{
  "n_layer": 14,
  "d_model": 256,
  "n_head": 2,
  "n_kv_head": 2,
  "head_dim": 128,
  "d_mlp": 768,
  "vocab_size": 2048,
  "activation": "geglu",
  "norm": "layernorm",
  "norm_place": "pre",
  "norm_eps": 1e-05,
  "positions": "rope",
  "rope_base": 1770.0,
  "rope_fraction": 0.25,
  "qk_norm": false,
  "attn_scale": 0.0884,
  "bias": "all",
  "tie_embeddings": false,
  "parallel_block": true,
  "init": "normal",
  "init_std_qkv": 0.0402,
  "init_std_o": 0.0,
  "init_std_up": 0.0402,
  "init_std_down": 0.0,
  "optimizer": "soap_variant",
  "lr": 0.00256,
  "beta1": 0.95,
  "beta2": 0.95,
  "weight_decay": 0.24,
  "lr_head": 0.00858,
  "grad_clip": 1.0,
  "warmup_steps": 200,
  "schedule": "wsd",
  "decay_fraction": 1.0,
  "decay_shape": "linear",
  "final_lr_fraction": 0.1,
  "batch_tokens": 131072,
  "seq_len": 128,
  "doc_mask": false,
  "train_tokens": 459800000,
  "steps": 3508,
  "dataset": "wikipedia_en"
}
Each number is 128 + 24 x the weight over its row's rms, rounded and kept within 0 to 255. Layers, rows and columns count from 0. Numbers have three digits each. The size before them is the row's rms in percent of the matrix's.

# layer 8 MLP up, 768x256, rms 0.0672, rows 135-206, columns 0-63
100:085145090129115126127098128158097103128103092125109101116150117145146107151153110160169121148119080125123165181117114126159137122084106136142153093171173141144116161140099146145121137140153161
094:106128115116135103135112132108159113138139131110106121133136155093120114162137160144138122154153130101146110145158119124144122080127141158144129143105178152103097120118124095096110102137132111
095:117115114136124131182144116121133150105109126111165111133129128079142112158113074108144139133167115118138116143129143104131169083157148113120151161138103154129147144116124155122168171126134136
102:139097165117130052117108158130134123132136116090114164108074117137127121119125106173108074123132107148146169134097131088071152128119096128119141144126091141124148115131164091072113126121108087
093:149083141066109102155129136125126148140134140137110128131098108106147078134132106176111144170148142166146135146135083127156116093084106115116163085113150153127108088150141112139115111165130132
105:107130127105119146132145113125102178162149129142130126135114157142152106158079112103164148123122128126119092186126110142122091128095128100123148146119175138141152167137124144146142112088132187
093:132179114111130169101123113117118152134125132069117125101121105134150097165152120100141124125120131137081131148122083102105106124102113079144119126152159110127155114143137122134103173140111122
093:121139110130085147126153124094132075134083109085089176121125123140097119091093122122125138125088089109127116143101150119114113077147122146134111116126126114132128160090116185076110087118113135
102:077103122165149121101110101128136122124170146130141130152121135143120097121131112106137127147085135150121106092160119153129126115132112154131179120099161114085170099111164164109195125132110126
105:094076124104134153109119114124130104098134144158136152146115138126086129081128092088125134147104151134140138105159130165123067123111151102143113096143105136099132147080114126097121132120124114
091:150162106135123161159137174151124100114190150171138110137119146141147101169115134131107133136094178091107171152148151162124155163139137094175112100116132173160097163142091143161127139145168108
101:148151196125165127124119132141140115171116171111126146158085167120115120170153161114129141125077085157150113145123092189100167134101167131124157146117133153163118154113128149122116158115166118
097:141099152104183177131125160104136142076109089115137115183155141105132084116152140104126129104114119137122070145111142142099139094140160109097145171119134123122171115099082167088133128157179111
099:144125109103148123083134114113157117164132139148173128093117145174089145097108160122084130133140138106166112119159142122119152152116129101157108108078161174137128112140126149150139142154129095
097:128131134088139137101175156134141117138119117129145100136097130113138103126134113075131152101143110118144137147102120099144124152191052112150107103112131098179110123107161096152096138126135121
098:157125105125144126142127138071158183105150130124131106160138137076127137112151172144128098133112138117171099147138116102106114131101163069120140115160140124138134127112118098113115139142099112
097:142148119137109155121162185147150115134104144126134094145134084145114100126104131141098131111137107118151150114138151127141155120103127125162140137106176117136139113086126145091109136131106093
099:137119158116132156125143107133147158155108115116107132145130128153164128148120118114123152151129132083110127181060142147150142134104087138123107124108104188174187132133121169122125130145101136
110:131180123142139131149120147078139109115120119142190142105114142156166096125099125159132151145122130094145114137109085146157157168142168107117114130156131124086133079161082127143110160122144142
094:166126149158115153176104099125099097145176147157119127128103144109146154170094169117176155160167127140131132120120127104131117145118115139113124150137115107128075141147170169077133147127161162
102:118161133116142034157110140110132093164150128114093107139090152143147125093143066109104113151136102110090100143156158116164122131149160106112109098136128109116191147143115136097128129138135130
097:113079091075156111111094120136074124147098127127110156141155117100142073117115144143127114183152118106141155136136131113187149091119122141106161122135130146134125114134141158173124141111104145
099:136141086160136138136110104067168140135117136127139164163153131116189130061116149109131122105147133157125177106144137151144082141094134098112118143162137141138147125090102129117175140145112146
096:141137140125139137110117130158114107186079119085105128133173119087134130092117124099072083147115151142099096129158131136117106144152159146078122097123095092121124114120107138160096133140105107
097:167151114147126168126122178139111106135087116127063125150121123103092144164157117130124092122124129099109101121110115093142141096141138103161128124109139132163116134151125166095075185109112101
100:131116114120104111166161134137101166140098115113120104089163158077161151105140137135130105118118151144116080130160115159075099094150163173164130102107067122158149117139126148128147160147133139
090:090122114101107091080124116125088090145099069128110097109154123137172150117146128143128131118117123157141138091127123131146088175139118169128152109134149138134109170097125115122166130088117205
097:122145143164098163147112139145154069115171118081109123168140152113133108144107133141150129131138133126064132123167155163143137151152115147125109120153113154144138104126133146105147124122192142
099:131112143143129131107131098167140091135157118138097119165141154131094135102147142119160167184136114161115101115131172151122086108159081116155157125109132127110158098085111110122105144091117123
100:167127173118137111130107108143079117139116100121155082109150144179095124130130099097155149116116157174141143140112168184105110091141095143084170110115143148150163120105132122149120092123087143
107:082138119107094121114142148134144142143122105138108149133163153120165122136176113106149125132136152147127172131122160155093059121108136135125127101116135119154115133110080102125116110123115137
096:085112106128155096120061167108108101096109147133128139131131131131162109134112152133095140143119109129134118128135119120126142144155112134125145088129155123115133146191125099121138123135135164
098:139137133134165114142183099135166140166131072158161107131166111089139120118148128101107166105113123092115133165141085131074110141185145082126127107105135161164122127168128095117115141083145140
093:145087163116161143133145103135103100119124110179127092169128084101156153102087170133149153098104160141139155117121146098074131139157126146167143116131155099130159107086148141153123127121132133
089:110118148133162140096096060101151161117142135126135116178136120137093195081138134149127131132159104124150112135107139133188135117134130097108139114127153117127108147092124132109148150142169126
100:115154157147126113164134109149142130151114122136086152097179128108152108127134120143139136123118121142115116127149132158155122136120127087113097126159149134143131159082112142124120088089161174
093:155106132084095093129128162092115114147158102100153082145132127134134108091124105114097113130139125143147120164122105096109106088112138103108130110111183144095142122136137173150115104120173178
095:115112159123122115119130135130079134117110109074125095113132134125117138149092142186120125107095163114085136133157154131102125103115171093135068139143140085128153102088146149121152155125117102
101:115096072126123140131074113151143149120115094114098142150137080149105140127112076133117146060148129141117138103121114135134128154144105114132081156122163167113109104117130112105150099096113142
102:105104093134103096149124125150144149179106103146157073128147112136137129135095115117104146168146095134160121128148119144155166142129083169128143101120117141152072104099120121152142133120124090
096:118091115154126079158096132122109180150119120119145120127147135127088127129136144167095095138158145139121151130090140081134142140151104135094100068167145151155130121125137116085141146154119108
094:171123121137148126112126136106083087112118120090149113094133098132142144136151125100092130158149147127140150131113164108126150112127139110120188114114119097161105090165126163079146123114130107
089:120074128129139064137167132121114081125165106115149126167125189148168129119103145116099167144138156124122142171122133110122139117160104117172097107130140113116145151142161114143141125137133125
101:098186119178123163147156145117129108133143134116088138119122117148178150113155138069142110090140144072098123114118130164127134131115139115141168144129111077135112114138134150131156103164139127
095:130165143123115098119112136126094116160166090123139165121139125129152119100169095140108132148187142105132172105112117134156156130125125157168150112147133102116079140102133102136121120074121123
098:130119140117133071067113142160139136129133132133154173099089113109118136111123128160122112062130123107132114133126119108076135106146074122115122131208111127140133132101117144125139115120181083
100:138125094136165122112110101135115127122164135128137134130131117160126147137083136117114168074123112148119092128092127107155105104142137113124179092091150118138112111144157149155100122119105079
100:142092160118145130165102098149172133120087105139121123123161131126104138107141107129096137148138123122119106120147116152125133143122136159182159087114122145126117133116109114160118156117126147
101:122121133126099126113092108110141079176128165141136092169117171117118128136108138112122115127155123150114133109120176095145139157077123110147144112096104126122167149141144143154168123105154117
097:124122160111090144145093155161119144128129160133120138115127121138137120111145141139139132112162101171080120188087135095119083094133139134164158157110147164147165148138164126129095105133098167
096:116124174128130122134113129117115123105115149138127141081133134116117150136131120159149113034106162141110139132131109091116147095153140150125165111120110168128115141152090115162103099152109159
103:145122109099102122170150170157183130114143125105106177149121116128105102130117088142124150172130156126096146164109158123116156142138134134124102147063127149152139132147098121174117164101129080
100:099153138134131120149159084153123094119119116100131117133186130109104181164144135112138112096100081103166142135137109115145092093114148149090145125150116112143121134166107116145167103174160146
101:101108114158116132131137118123098130096122162138104144119109144109118162142112131120138122088155108175139102164128123086102078078134122138114105155142161128118104140130103083159119135135110110
098:122153141129125163141125144126131123104102130121153051118147164174131113143148119121113117144123098117058099155102133143099109141109124160173149104147104122061126140176133123130110167133103104
099:142121120119128156081105112186146137132159136122099118163150085116126138127117100118129102158171121126144127130127141106129110202105112138140089134132168140184120119096135165114187125117092134
095:113133127117136085097109136133121137123141103115141127146129145121131119129140150135164148125105102177091121123128138152140141136109133140138078125138107117174145125131121105131091092090123176
101:109108171165134105145165099121095174098111200159136110127091153124137104159125106116113127126122116150138119125160129159123154124113138074109135115153142146133149116133170160171173133110103160
098:061141151107100156129136143089131105154121112120144172122146099136098113141115123132161136076125162110115138101135112096164168106090132135123160096145103138150100111172112109157136124123126116
101:119125096125138155139113095145151153148166138090141111149136132121159135125148133097124124142114103129141132135155168121101090120123140155125125118131121139141154105150132148140171126153122137
100:120136103149114107132152159173116131105128125127180142100118116136118159162133146122065118132163120152091119117101132133109105106151117121113144159119155135098163139120122091171122138101160123
097:088104082110133116147148140110127148132142168131136153157110132137117142130142162142096119151151158138139104164135129138103106124150096102152138147095105165156086135123094150078162142125137119
098:081118107134130123139131096123070168180118109143139133144110135087152128166138149113108147120104123107156150127129146110112138096142165152154124140134128128128090141147128140141105161050108131
096:111123164129168132129097082094093159154133141148148124147143112135144137118100158118116132095163131128090145123114112151094109099115081113127100111141112133135165134106111153110138108173144135
097:128137134110133141157122111130143062135144135160158126128065125130167201120099081107085121157113107163160151120127114104121145131113161136131120181108181116156119114122138103138087151100161109
099:140171118134108134120102133146067118151080157160175130123106150128128122169105087126099136137135095160084144163173166123132106087107137101134128137161145129108131100148094101146137125107131140
109:111139087128146067120094129146144123164121119142129138136113110117153127114125152183091063130140086113147106143098108100152142109127136102099132143142116140143109118135115124087111120138117088
096:173136081127118158123129157146160163158138172130134145159105121132161119125091136121117136127160146065149127123113104171122105128074144158139135134088173120114103153147152095132145119154152090
104:108140143138142111149150163135134108135129091128166094134133116143130154123149110179151131129140143147087122150116154135117117154127117173125110156151160102091098138166139104111119143120116112
097:143115164128117124134105120145173102103114120169141185113168140170129153157118149122149084105133080146139162117146154123093095096132099142124150148136182140115118088088147133172102176140158096
099:077126164130095136107115120156144146144129119125160086114091103139130088107100094127106167091120172130116114138145130151095126172179169177165117113105124076121120140122093155116113149158174151
091:119187163122100145107114152110104142102114134114164113130165155127157151125174135113166140148131151123139117159158110108147152136091144129127089136132151159157125141136093142147111179082133129
# layer 8 MLP down (transposed), 768x256, rms 0.0605, rows 135-205, columns 0-63
101:147124135172117111120134133147111124114136126114125168100106151097140113157140116137123122150107112099118138120125105135089145124119142071142099074105119145104155122130148122184138158149138165
094:159119142104143128145112131123136123128107106135132121106163105154105154129133114096148113107135108112123132096092117125128133110121101119105106117111121103135147101131114138146124132095150129
104:148117145135107126105115124139118119150141141166122167126129144113106142121138166121094162151095117111081110125095100164145107110093114134144123108107152107135086159103152120115117155116121143
106:142117138128094120169097155125058135111143102141123127134122147100112124145153094131120142146166097143100126129151100116175142116085147126138125122095136163101215139121152096139114139122152143
090:177129108183145131112148149135126109144125157113104079118138137126092171116104128082147129126133145095132129097149118163107108100160102129132118125163118106115116145098111147181089114121124107
103:176107120124146172108081104109124095120137134142119082119159113147102119101129169115128127136161123136117121151125162128091140115131104113136101151074122123140102148099128115134118141144151139
097:137150120143136097112099143135158082154111145110116147149138119129096114116081136130131142092084109135178096136133142165156109163144107182171112118135113138100156155079125053087131132117143095
088:117105175103104127129097129117092152117142128129115100127137093097147119136167112139117097098124154176103132159162108094117133143150142117140142118160134102103105162170139129179113169149146163
106:126169107104135098123160145134104164134123145126122120151156120158115149143162132129144177127127137123090196057099159132125114136137158129104147113140107135144135137117147143125127082118109121
102:153116129134126144123119163154123093142124114184149127104096121151134123145131139161145171128092120135127102140132114117175170136112136112181123094145113116114153118152097106126157094138116141
090:109145127119130139138131126095099178129142140111110138106139103128118097099129113061120154103130133151156121147105121147112111118106096127140099180136097127140163114141155143107142125150137101
103:114067120142092130124136094123135124168089165104102133101143090162150128116143154128134146115128138091137151138114125077085127153153092153098173115091097086128144162144085097129157144094116163
101:166123129142089063129147155133118113148148119140102129126122131138097143129117168122157137182134105124160109128105149114133119134130180163145127120106143155095099135101143109137117146111093129
102:123149112174153148125120140142132150156161140118103191139149151152130080174094092092130126129125151155110084112121145117132122137093166118164151129174161130194118114115129149165144157129151107
094:124132106169102087101116143081128101125139097134135107137143105140148113141156134112173140154094129145090127127133141168148139162096165153120121104148092159084124121140113152135182138122115125
101:126141133101104131137164136084132118104073186109121134140142110123140140107112132165133170160114114134143091131119138132130146128129138112136129141148114148123092095129123124138119088132090183
094:144098113123098128105094132115099134142151085124062116127132165097132162112135155135147086117130123166123171128146119132114088140155118128091162120120114112067133147131156116108133157154150099
103:149115125109130128125103117105129174135133132132153086111116074137142153106130107101084085140118189144156159156130105118105141118139115102148102118117094150069114109103113121164107142155126150
103:176124149093147178157136100108128157108119149122152112118126106125103164144095112138099173155108109116105148111113110118126116133103092096138125135139129162126099079146113121151115154118105170
098:138109101118160102125173133124136143116162138125147152129127109173122114096139096118103086090127130167122101134161109146138148089117077104108142090136116166125131143143122139144181108153141124
101:137104150111134182096096128166138160155113103175139113105137133122113115144095143139175138145150122123171107126071132119103118164115117107168096139154128157161118103156100118118152103126139131
099:146136146140146139156089146115110124138139114078150131092112152172135139111126089099136115099103138130129119128117184180109117160139128111117126102121157097183123151114098112116130091138123137
099:123147140112117123137135135109113127132102174160099065088099100147114117132157084134149083119129161142114136114111139076112101157136125115118153129150136134148121130134139159110160148114110108
098:155132154105110124121089144068150149118086132113152121150117095161092139153129098115143109153131106135131134169144159145135101139075139099159109130146128177110135180114139126120116132151106138
094:102143159144115102147141116090162146129186162089114122119126134115139108083151143093140141160112111114125155094127162112131096147109102164087132142141135125126101145159114106105154138119158182
101:147170145149117124108132164160151090089142155145088157129131105145123122156100131131139092130170114127133116123145143108175160164083133112101094137138175147080154121113117148109139169125128134
093:121100123152108118108064148131154144131131103104127173128097120076109152164145181087132093141131139118130100156134124143085149129112141143112105091154106132106150113138131185157119106167157100
095:126122114105080118110065127138100128140126135120171145150080119121119119109107127135094149145080134128146151096161135111138136138170124116133118128100110093126157178114128150128110135124112105
101:159137127136125127130105137072093146129126153132121139094110124141141114130111156081101146123131087147157113112145129135170128121158173139115179136138104072089126105104142109095123123130121104
096:139147106140123118179104050103109133114111141143150101107116140148134120124114088145144171121124113071126123100122167114105174106124120101106098128144114099177081089112135131111118125096123112
109:109115136157158124130155089151149124133108133131150157126142165138106112140144110141115076144071102147116194130115187155093077138115145086100146131133106112112138129129175164132127135161136110
097:104092164153163080127117090137108156149152089104142137087090150113159138118133109169101137130155148123134105098111121169155121107111150123143116125110174151158151142089138146128142112139119137
098:085145131090112130155111146124116127134158151139131138117144134131094161133136147118125128127167159112147110152051151123191160108138143127078144143120139103104114141157124132152157087137120131
094:127147087138124120185109183080109131091150121085158130115150159145104089127179104108130099159144144133110147122094141126149147126091157124115145133149111140123110119162125148104116136164141106
094:158125169123098155131118105139150116086131132078115171094103100134127094133142110129090095127119132110158141144126108153126143130116140139109110086137143166153144107133091155132101093164119092
104:124125093119167139120123132109166078131106120080181104127112125152147155130095136165123086204161128144130140124128105117103069122117117104137166147132104120149103152117113106112164169143134146
096:146133127156158095103107141108155116111159116134094175118121140076124142151141138138146126131093139116123085166132117128113142135122090115108118157157142158107122126127209157117140166147118128
094:156165102129140173098119164152120120138133172147139150145131118148095090155101166126091132115122105138165127140100104139141076105122142142118141129144109190143127111134094184128152137086157152
099:104154142111100152116096143081144115118151103141171125128077144107141100183145140124075146160118135152109117100135118166112129122135106183147122082155135131100138133154127092130097161155123121
101:131117117135139172121127163109179200111128118075102184074097146109143106105156117130118147134125121151161119136168110129140159119103148107136135126104101133087113104126148111095105124116106121
098:146149130127162125102099164134147115115138136116109113155131149135115144139105112107129119126057098134142091111139139089082102114181140149174128162129108160095158150152184099142067139107106117
094:081107132102112116170122126135099147098157166145095114157112146109132127106126123127182105121104107120091113119131125111149132121131136170139127109126132191124132132113113094114124137108138164
089:128149141124099152097125128103135157120131111136158140146127113129135119148153117073137160103094097127098103118137136139098124148154123120085148150138171109183107132163107120141101094101153153
103:094145100157139120124115116111091082181097135121124095120117100118108116161143140165161155158087138144118101164146152119108120150152149143163148126084144141111169131113095128188100151137116145
097:123095140139151149132135107121125136103121159133129106140113173153121165149135180104116143161126183136141052165159150141136122115123138092153140141123081139138135154131120134123098142142124142
098:137139134140119165157166125095140141110135117111168101131103185125131122117126144155098131128118141170132141104082132116154137150145142097159166079105182147125095096107120154133101115168109185
094:124113114132122088118094055122115137163120147148176129118123128127085152128147128114089166148139136177145149104124117188123118106122133129129108159135086163120137143124101126106101157132113135
099:088150138134092112141155130097169106121098128092108114092145107173138150137134148129093142137174102113095117081132150118133101128133085108116115097140107142148094119112104122101142147139089164
103:148133144115112130095135077123145131110171150143106130154089170132088162131097155178098080130105109091100133145105137130163137149100120119108117095131102118127125141112101101133082119108191123
104:134115159176178133123145113100142174113143116136128139121116181123095131145168152133150123139104143120139116109167136186149094121155138155124121168129135149156108134092140122116119143084128164
097:128120147137065160124136170170130157131111132134121081126127129140116123106125104121148120177111082130144136176165115164160120169061158135135124125117154156157124143119148103136154124107124137
101:116077131096118158124120110107124116112157160141074109111131146109135134120143144119165111141118085118127130116081079117133147130112169148160113161107165152131125103131136088125099119141123147
098:124175096106169153131117146152121149143112120118124092149129054138109116121116118142114159156103129130121150129093144131119152156137112118125117154145112127173123167127125127132146141134116137
100:171113133107111136152100139112138135106096096129114113116120168162106123110132109124102112109120122156162173107160125171126143133173106159128120113122124082132170126119140160124153120118133142
103:147104111158117148159104165123140116133104123120139157109159133124136105143146116113117120138139066129143106074132149155102147154155177122157134082110155141170113099132165134149087096141169151
105:167132145087108131130132140130145127171137088150150157166106100141115107128129175118112111130106113142119152099134159125128141100144121140115186141127129155110140155120131115088151143147102103
095:117106099103119147148096186126077106085153082104141129108105126130095109128120085119106104129101115134165141136131100118144125129141155107138158132108141150107084134145148152113120126131110112
101:096149130115113150166156107135127087162131111147112104120097127081127149105144095130122122132169134074144122170131076146115085133138139140137097140152095128109154133151142111152118121103175141
100:113124085125114131145142153111107121100141120129132117094146158117143160141131109139123137158158107146116124129127119146159102103112110123110039112110102155135127146100177137121146109147139148
101:111117121123139182157177146111125125182112138157138109142106164140151131119127157131128145118133133166154112130113089130131132177088141160126102154102142166145131077124092167115108129169127176
095:122127127164134150128131083125163096170119151138155138126139116164124132166124144100138142150137051089157086155120140136107101160086180092135108150119166131179147124097122172087080127143140114
099:148132162147082145093122162178111115146104109130145168167143159139116136101123122134153157119100088163148112113090121152160161142130118074144120117116147111131101118113128137123103145103181120
100:139084140120113099147139150143181132098122102110086109116163159132119133124132129133109173110136105092107164149170120121100161163115108134122096109136150163100118103142139140156120120115098137
101:101138126139146078113085097126138165129099103148129149089175107122066139127135097135154125147130134102124128074137090129168090097096142153105163150134106161126126137092151123113123183118150115
100:150143089113158137095130143118128166165100159108106113173139127103087120111144167148149114128161135100082149146130143128143098097125117155122129099142130145114121132101136137137131134099091160
100:141119172124155141159130116104131134110121124091093103160131085120161149159131179098124113110139160140103120142137182108167161120110135132141140130108087145159137128136154157110121187128147112
107:126148144103160121111142103122140120131120124104125095111103148092125116140131139140084098160124107129096149116146134109113118151113147086147138112155104136137104110131126132121140154156142123
097:148111102123135125161145105132145185151101113140083085111148080108114097110125102133177130146116125148131122134155124143113138132121109076159120128115142124107142130132148128157106127092140134
107:153142133149153138131116104097139116159108158144083148107104120134170137121133121131126101111117191123138151123123120145118129149115108107130102136138129137133098128125152117131192085113165155
099:134146131113147142106155152074111151116165115148151133173097106125137127118143131118100112120150125101114114143164138155138103126152152121088145126124088143116151134143141107097144143135099156
098:109112137129168114111115158160098122189132107116137180139141135137122101174136153121134136116120129118096112085108162143151145148117119117154119129098094180121133134115138132125095111145132120
# layer 8 MLP gate, 768x256, rms 0.0646, rows 136-206, columns 0-63
098:156138105159140188150106127081126130132097129152141101156179120155124144110110129132120103166099112117132095098111132112128121132111132125140104113132108143099097093114109135103100160156145120
100:084136124108127164137097120126116130125141106137150129136115105141172187109110139132143161083102117170120136118154107079150162154152155185138143137165159094131134124128134122114147121084122131
103:145175086130165162116144133127157124111144132154136166135111202128101153149103118166134109120153133105143154167119081122104134140132151155112156109148137111131133173107140154144131115108110112
097:106137153120148152113124128134089146092114093152154150152149142178161094144144115162153122125108144159093122134085113104167096127094170108075125145136126145176132144155143126115151131136104114
098:132113089091135139141123137093126123149131125091124165105143085141190085142113118135148144081169128128115116126142126130108102155147110140120154134161123175143125168103133140141157115139108101
096:140124097121121097137128129117120137129137131162105124135118155126105143086148135122132143169120085145096105160138116194106108115153135149131134138094160134121084129139103090152140108146128119
097:152118157155147104147090123126116123115111095136131105120151139162116109145141109165149159126104120184132106124112081103122164117149129121082136127117167131117134148122181124156151168148133161
100:141128142147136082115127119148149105140102181129121144121103162130112152112145146162097177104146118149136135087116161159103140125105149121113152148147111119142126139074111116102111132135098181
097:144160172117062099124099102119075160124116120092147125103123113107119124209147139140159120136155113164104130105123111151114062164140147104100117124160099153132075121130140173129115151103153092
089:164139102154134174134111116104141098130112116129125122171125151098155140103157127185130125167135167117166128130120123158164154115117151098102146150130138122095105157154166134148103132102118156
097:115123115155118111164141099118132150128152126120134147177142163113117071135158180080141153152104084139173150118142147109121070087150107110113159126138146085163134147137167135110166168157104126
098:124089145141136123140105131119120115155147130140139138128093133140156154131129138103170138161125127150126113167127124123146140112138136103174101130109110157077150138109083152130137130147141120
102:141155165140194164140113132121107156165085169171084134123101136144143151170116121120142117103089118148128140116152137121155113138104169125082143118161115133142156141135087114156106141129138082
103:133142165158129146147163140120143147144146136058165098104121164091115153153151159113139105125117087145146112145100129123147130147136096096108102131091096098201178118151091119145144129103171088
100:124123121129130153182085109160097110118128128116108113129120132118153096105130134139108152087129125141160143113167123106171146118112128151160088133135145115154099147118121112150164150074137149
096:121133129141143043121152164143107164159116124097197079125090129126143143108126111122111112120106127128100123157115103113133119113130139136133148147111121177083150108116148148104127122145113130
098:094095110084146130103169139171103131103125106118144071137105107174110106125098142111150130128105096141126121200118170094119170129128094158141154082111158112139148155080101150126150123130148140
105:121126105140084143142134105124108123148123108108146150146120096121144110162137124120115190138128166106155158143141078119071123153084136100159131103142157138113151131060121140146178168129148162
102:113156126154119164111144103142120143120138151098105137113107154103135155114131128188150133160123127110150145033142126171123132152087152111125103105143111116080117125152132130161140147110114150
101:128150117156146095135149124095115142086128171098134152103148139131133128139148132160141170140120093165089156128125098110193096104123133121148154168139104100112144167134128145130146150107121093
102:128152150154148115109174106165119113150119128111151143131178114115177139129133097136116077091127162105124104141106145132137106116133150121134086161147133130111134164115109173117092160164124148
100:146117128125151130127133125131124107097106119130097094101088104118106133143125118116108148177099135128093130158125119138116075152084129139138114192140155119144129117149102157118113176107146124
098:116096126125121131136098108058148103170142065125133133120168139156157122114122100116102132137114146135151125130143129109128152132117095146120136191102125147131106126076144127154143129159154131
101:137158124080143173111114140103167140089127193113151151141169109152117118137133119119101093102100130138150104108165099131104171127146166122131124115118101163122126152137161110123153137109094089
102:111127125128095125143138153130077097092100132151135101127150168139105094153149097100139120121169077132148162160123171118115142160159158148137138118120101114136090113110144123131165137145123137
098:125121130151126150137096137126126124135118121115156135193126127110075147165132156129126142144157117136157098132119117125127129149127115136122174066136086135105132129118162139149126147118140149
100:105150128123127097122130123124116176099167095126137129120166142150121144112156131161106104106157152097135129125091134108106125114172113093155123179138135120127124148091119095179114161125092140
099:109130118123104098144183160108145154109174125130152146165141109134110143158074128169138097153088131076144092141086171139089166135111083098126104134125119168137096118110133168118121116157105115
096:101149136111100106146115112129152063081134150112114133121123104098113071112098165114120140104195108099103187084161102107138105142138135125140117111136098134108116157077113138131120134125156138
100:136106150126073109153127112146117155123145117154103140071097122116097136125119147134148119077097148133119121153085155126101116153157114156160130132118106113149125112117127103119160160159081124
100:109167109120141147113142140111108114138102164152106148104131104128119140132136124149156141175158127124101100112115128139128135103118130157149120140157098139144131097140127130160118118131110108
097:138108147146111146132143113115179112094076141131120136117125135143168119129112135134132123122124090124141104127134127115150143080109143155190149119161130078134164147148114145116122127152178125
103:130184146139120134170150125137153138117132150087118161115161114127122142151146107178162082115170127127165144117091116140125112140161132134070127099137135155152137159133140162117145066151148151
095:136133172154190114116152113171130148081122120080080115096093121133109125130181136179129111137139104123157163139142110136150150151161076131115116105118187146136098130147159138108081094141123099
101:138133115150131110129106109152128097136142143124073194080137130094152119116105122109125122120109136126103110127152101137126134100141114143132123134111138101128101142098118136102138123128149186
097:110132132120125140108136145177093137141130089125116165143123124156145150121125124124112130125094130109145167171115149158147175126101122106104122132074109181152146145111087155153167177134170149
097:170117141117109125165138144159117095118130120121148078120111135142122157089136130087087128137165136128177152130165159109128144124181163125106126116106133118141131096115150143124154080157100103
104:113141159146126093123102135104107153130157178133144068134108102151148106120106128113124161117110127074170138111145129136126118119159125139147147132130144111095132129131180092132112165151086114
099:162113157063136155122118109133106132107114127063111164120125125125119122143087120104160120137078094134122125106136114105111136125130121098167105122113152092143117151118137142182109091123108137
094:128142169123120133102144128130168106094135138114130146144094174105119105128135147085104126143135122120145115163124104097148141137140151100126174136108118172104129131143146149142123144130106133
098:110129146127143103088120117129139149132152143159138131102153112094138133095141157143108140134133113095139113132095115129117171132111149112127135114111122139126117108106082123072102191155128132
100:113175165123138120105140164096094117121136143105136105116157096114124071146129131156120137143141108114153152159162146124152117119154091073183130107109114124124086137086153150112186110131123122
100:158096122162108116079114153163092135127134132133139109131191167082129148093158119060123084126121102110128123102086138163146130133148114130115140145093142100115115136119167144093151120105099091
098:142152108139121089119132143117130132129145126116122086137117089083111142160196127104106134131123196149116133139136094115102157135203115109169120127100156101139127113099090132192157113116098129
097:123175120112092122142142105115115100132160142117091077098128130154154105100181168133127080162103140077131130141137069141130129115127111084125129106115160172105115133138122124128099145157120127
100:124076163151142135139109153094128115127144113150171106082132112109142161117129143105128147100132132115110091155131146136134152135115159128140146147123142122130113101121160130157119118072149147
098:115160121136094128117139114164121120136122131108136089155104103156134109112094101118122108103113121166153148108116112165103142189134136140116136162098192132143143111102111179095172170147114148
102:185103116129128110132156149073096165117100102149125126128095119160151118156116077115141153104150139107142098122162131161124110135126139105111145135095161170121117139134107111125108150108087163
099:119124139099134137130144162105122139125095119141118103129134112109114128148115132124163139126148080105092094171130145135116152122164125178132128129183100095130092153137102131135129144125080083
101:114110121135137144095115107120129146092129122163151133132126149109112123125103142135122111143099104145123137130108099145172101143117101173129099105149132135126110145139142117114137160157115109
099:120120139103152090177097144125150134120125104114133159154161134137115164107142096164100103104093166155154141115155167081131128107095099104125121121135114143148116158119141116123114110134125133
096:114191164093138135101155155097121146153118114101142132140118095126142118142130153093130097083091143075139137144127142135102129123155121122133130171159111119120074162129132155105107121147135100
104:137097123130146087155117086142138121113168120108148117113135140170105135153152123159095149160144137134177110109105167108131150104132177157128116138114127104116138157135141142096114087183123114
099:124142097159142103125148101096114112132170157135138131153165134151163144147098114112122159063103143131116122105120134152114155200120094091109081165120132125108103094120097129119200099155101106
097:132099158128159160098163104126153119089141158109127139096131152097153170159102124149060150118133185137144118179100120158130094141138151110139157150120131135120130111149154134123127126157142123
099:151136097136154110147071162128129136103104133104121125136140117131153112126196123122129142119122100138101106177148092111138082113133105128131146111153141122103119140123106089072129071154166122
100:089127103114111160087104112144161140094168141080150130138119123195128124142120112117119170122091125156160127136159137110120148088104111127110100139160136118141130132110112134084122132148061125
101:103169142165120163123135113106141091119100123153108122106118171160089129066134091110105154089099134142102143136135110160149109102160102104104144111170150144100136098092133156105127097143146163
101:149151073151177149139094149135114150124131131135122155169131145080122111120153095121116141140131147103148172111148154154123121116113149134093128112110100124118098141118055123139119101142100115
101:123144146113141157177125133135120120144138169085162142149110146159147189123141153125108122110139137152111094138114065133146151100129147149139134101108142106134139134118148129136120088125089095
099:108113109143114151127156132130120151140141162137132114121129162140129159098147133138109104154079160087151126084147141138116138162127158082118130108113130128133118101115143125129160128129126091
100:124143124158085128102143119140106148115110113106149161115157115113130126126107087128106149081088131106157118108098169115106112120154137142152119126141082141059121121129164123157170116092143084
094:147129130132163144123110139108127134145114117149117141134131125150140117118133133104117136127196121091108108112148129119172177146111135134182148125105099143144138146084170129095102120137147102
101:141132142175110105148137094116141143093112121096156112118117121120125136093165105147070129149113125108138171116148144116120117132162136162124139124125151090116133133175197146145129115134125132
096:158110147136104147120124116135110141084148095088138123128146152115114150104094150142159090092102099125129137131081145165101155150159110146163087101138144091138124099100116100139182125105169108
104:108125142129135090122116088113143094108128132087171134149047142129094092114191168149098138114147168142147112165132138083110168180150096125155130140100096129108160140096167135103095124123127154
097:112080156134130145124097128133127171110143153095145157121129156152112170103096095132148172163121135149128099111137122158084148122152135139086129137145123130181137134159124116089111153120095101
101:126064080085143097159136129093154149127139133153129122119069130106108142135106122175116118085134127167157163159095151140112137136122116125121167105129121132102104118129148121129137119162132160
102:094092118139119129116129171143141132146132160105121157109131126106117147176128093161114110113102095110130127108190144123160153141139131121136149158120149092133076137105132118102105144132128087
101:116105139141113110070090134109121129150098157143103143167142105117148122102094163112106143123095112127131112156175137124117107133112124098179105086102106124142129146127159110133092166081141111
098:124110128115144132125157116077141101153107165136139152126122163151129143143144155163142154102103114141135136148130123098113123075182126138173142116140128109148127154142119097129112163105106087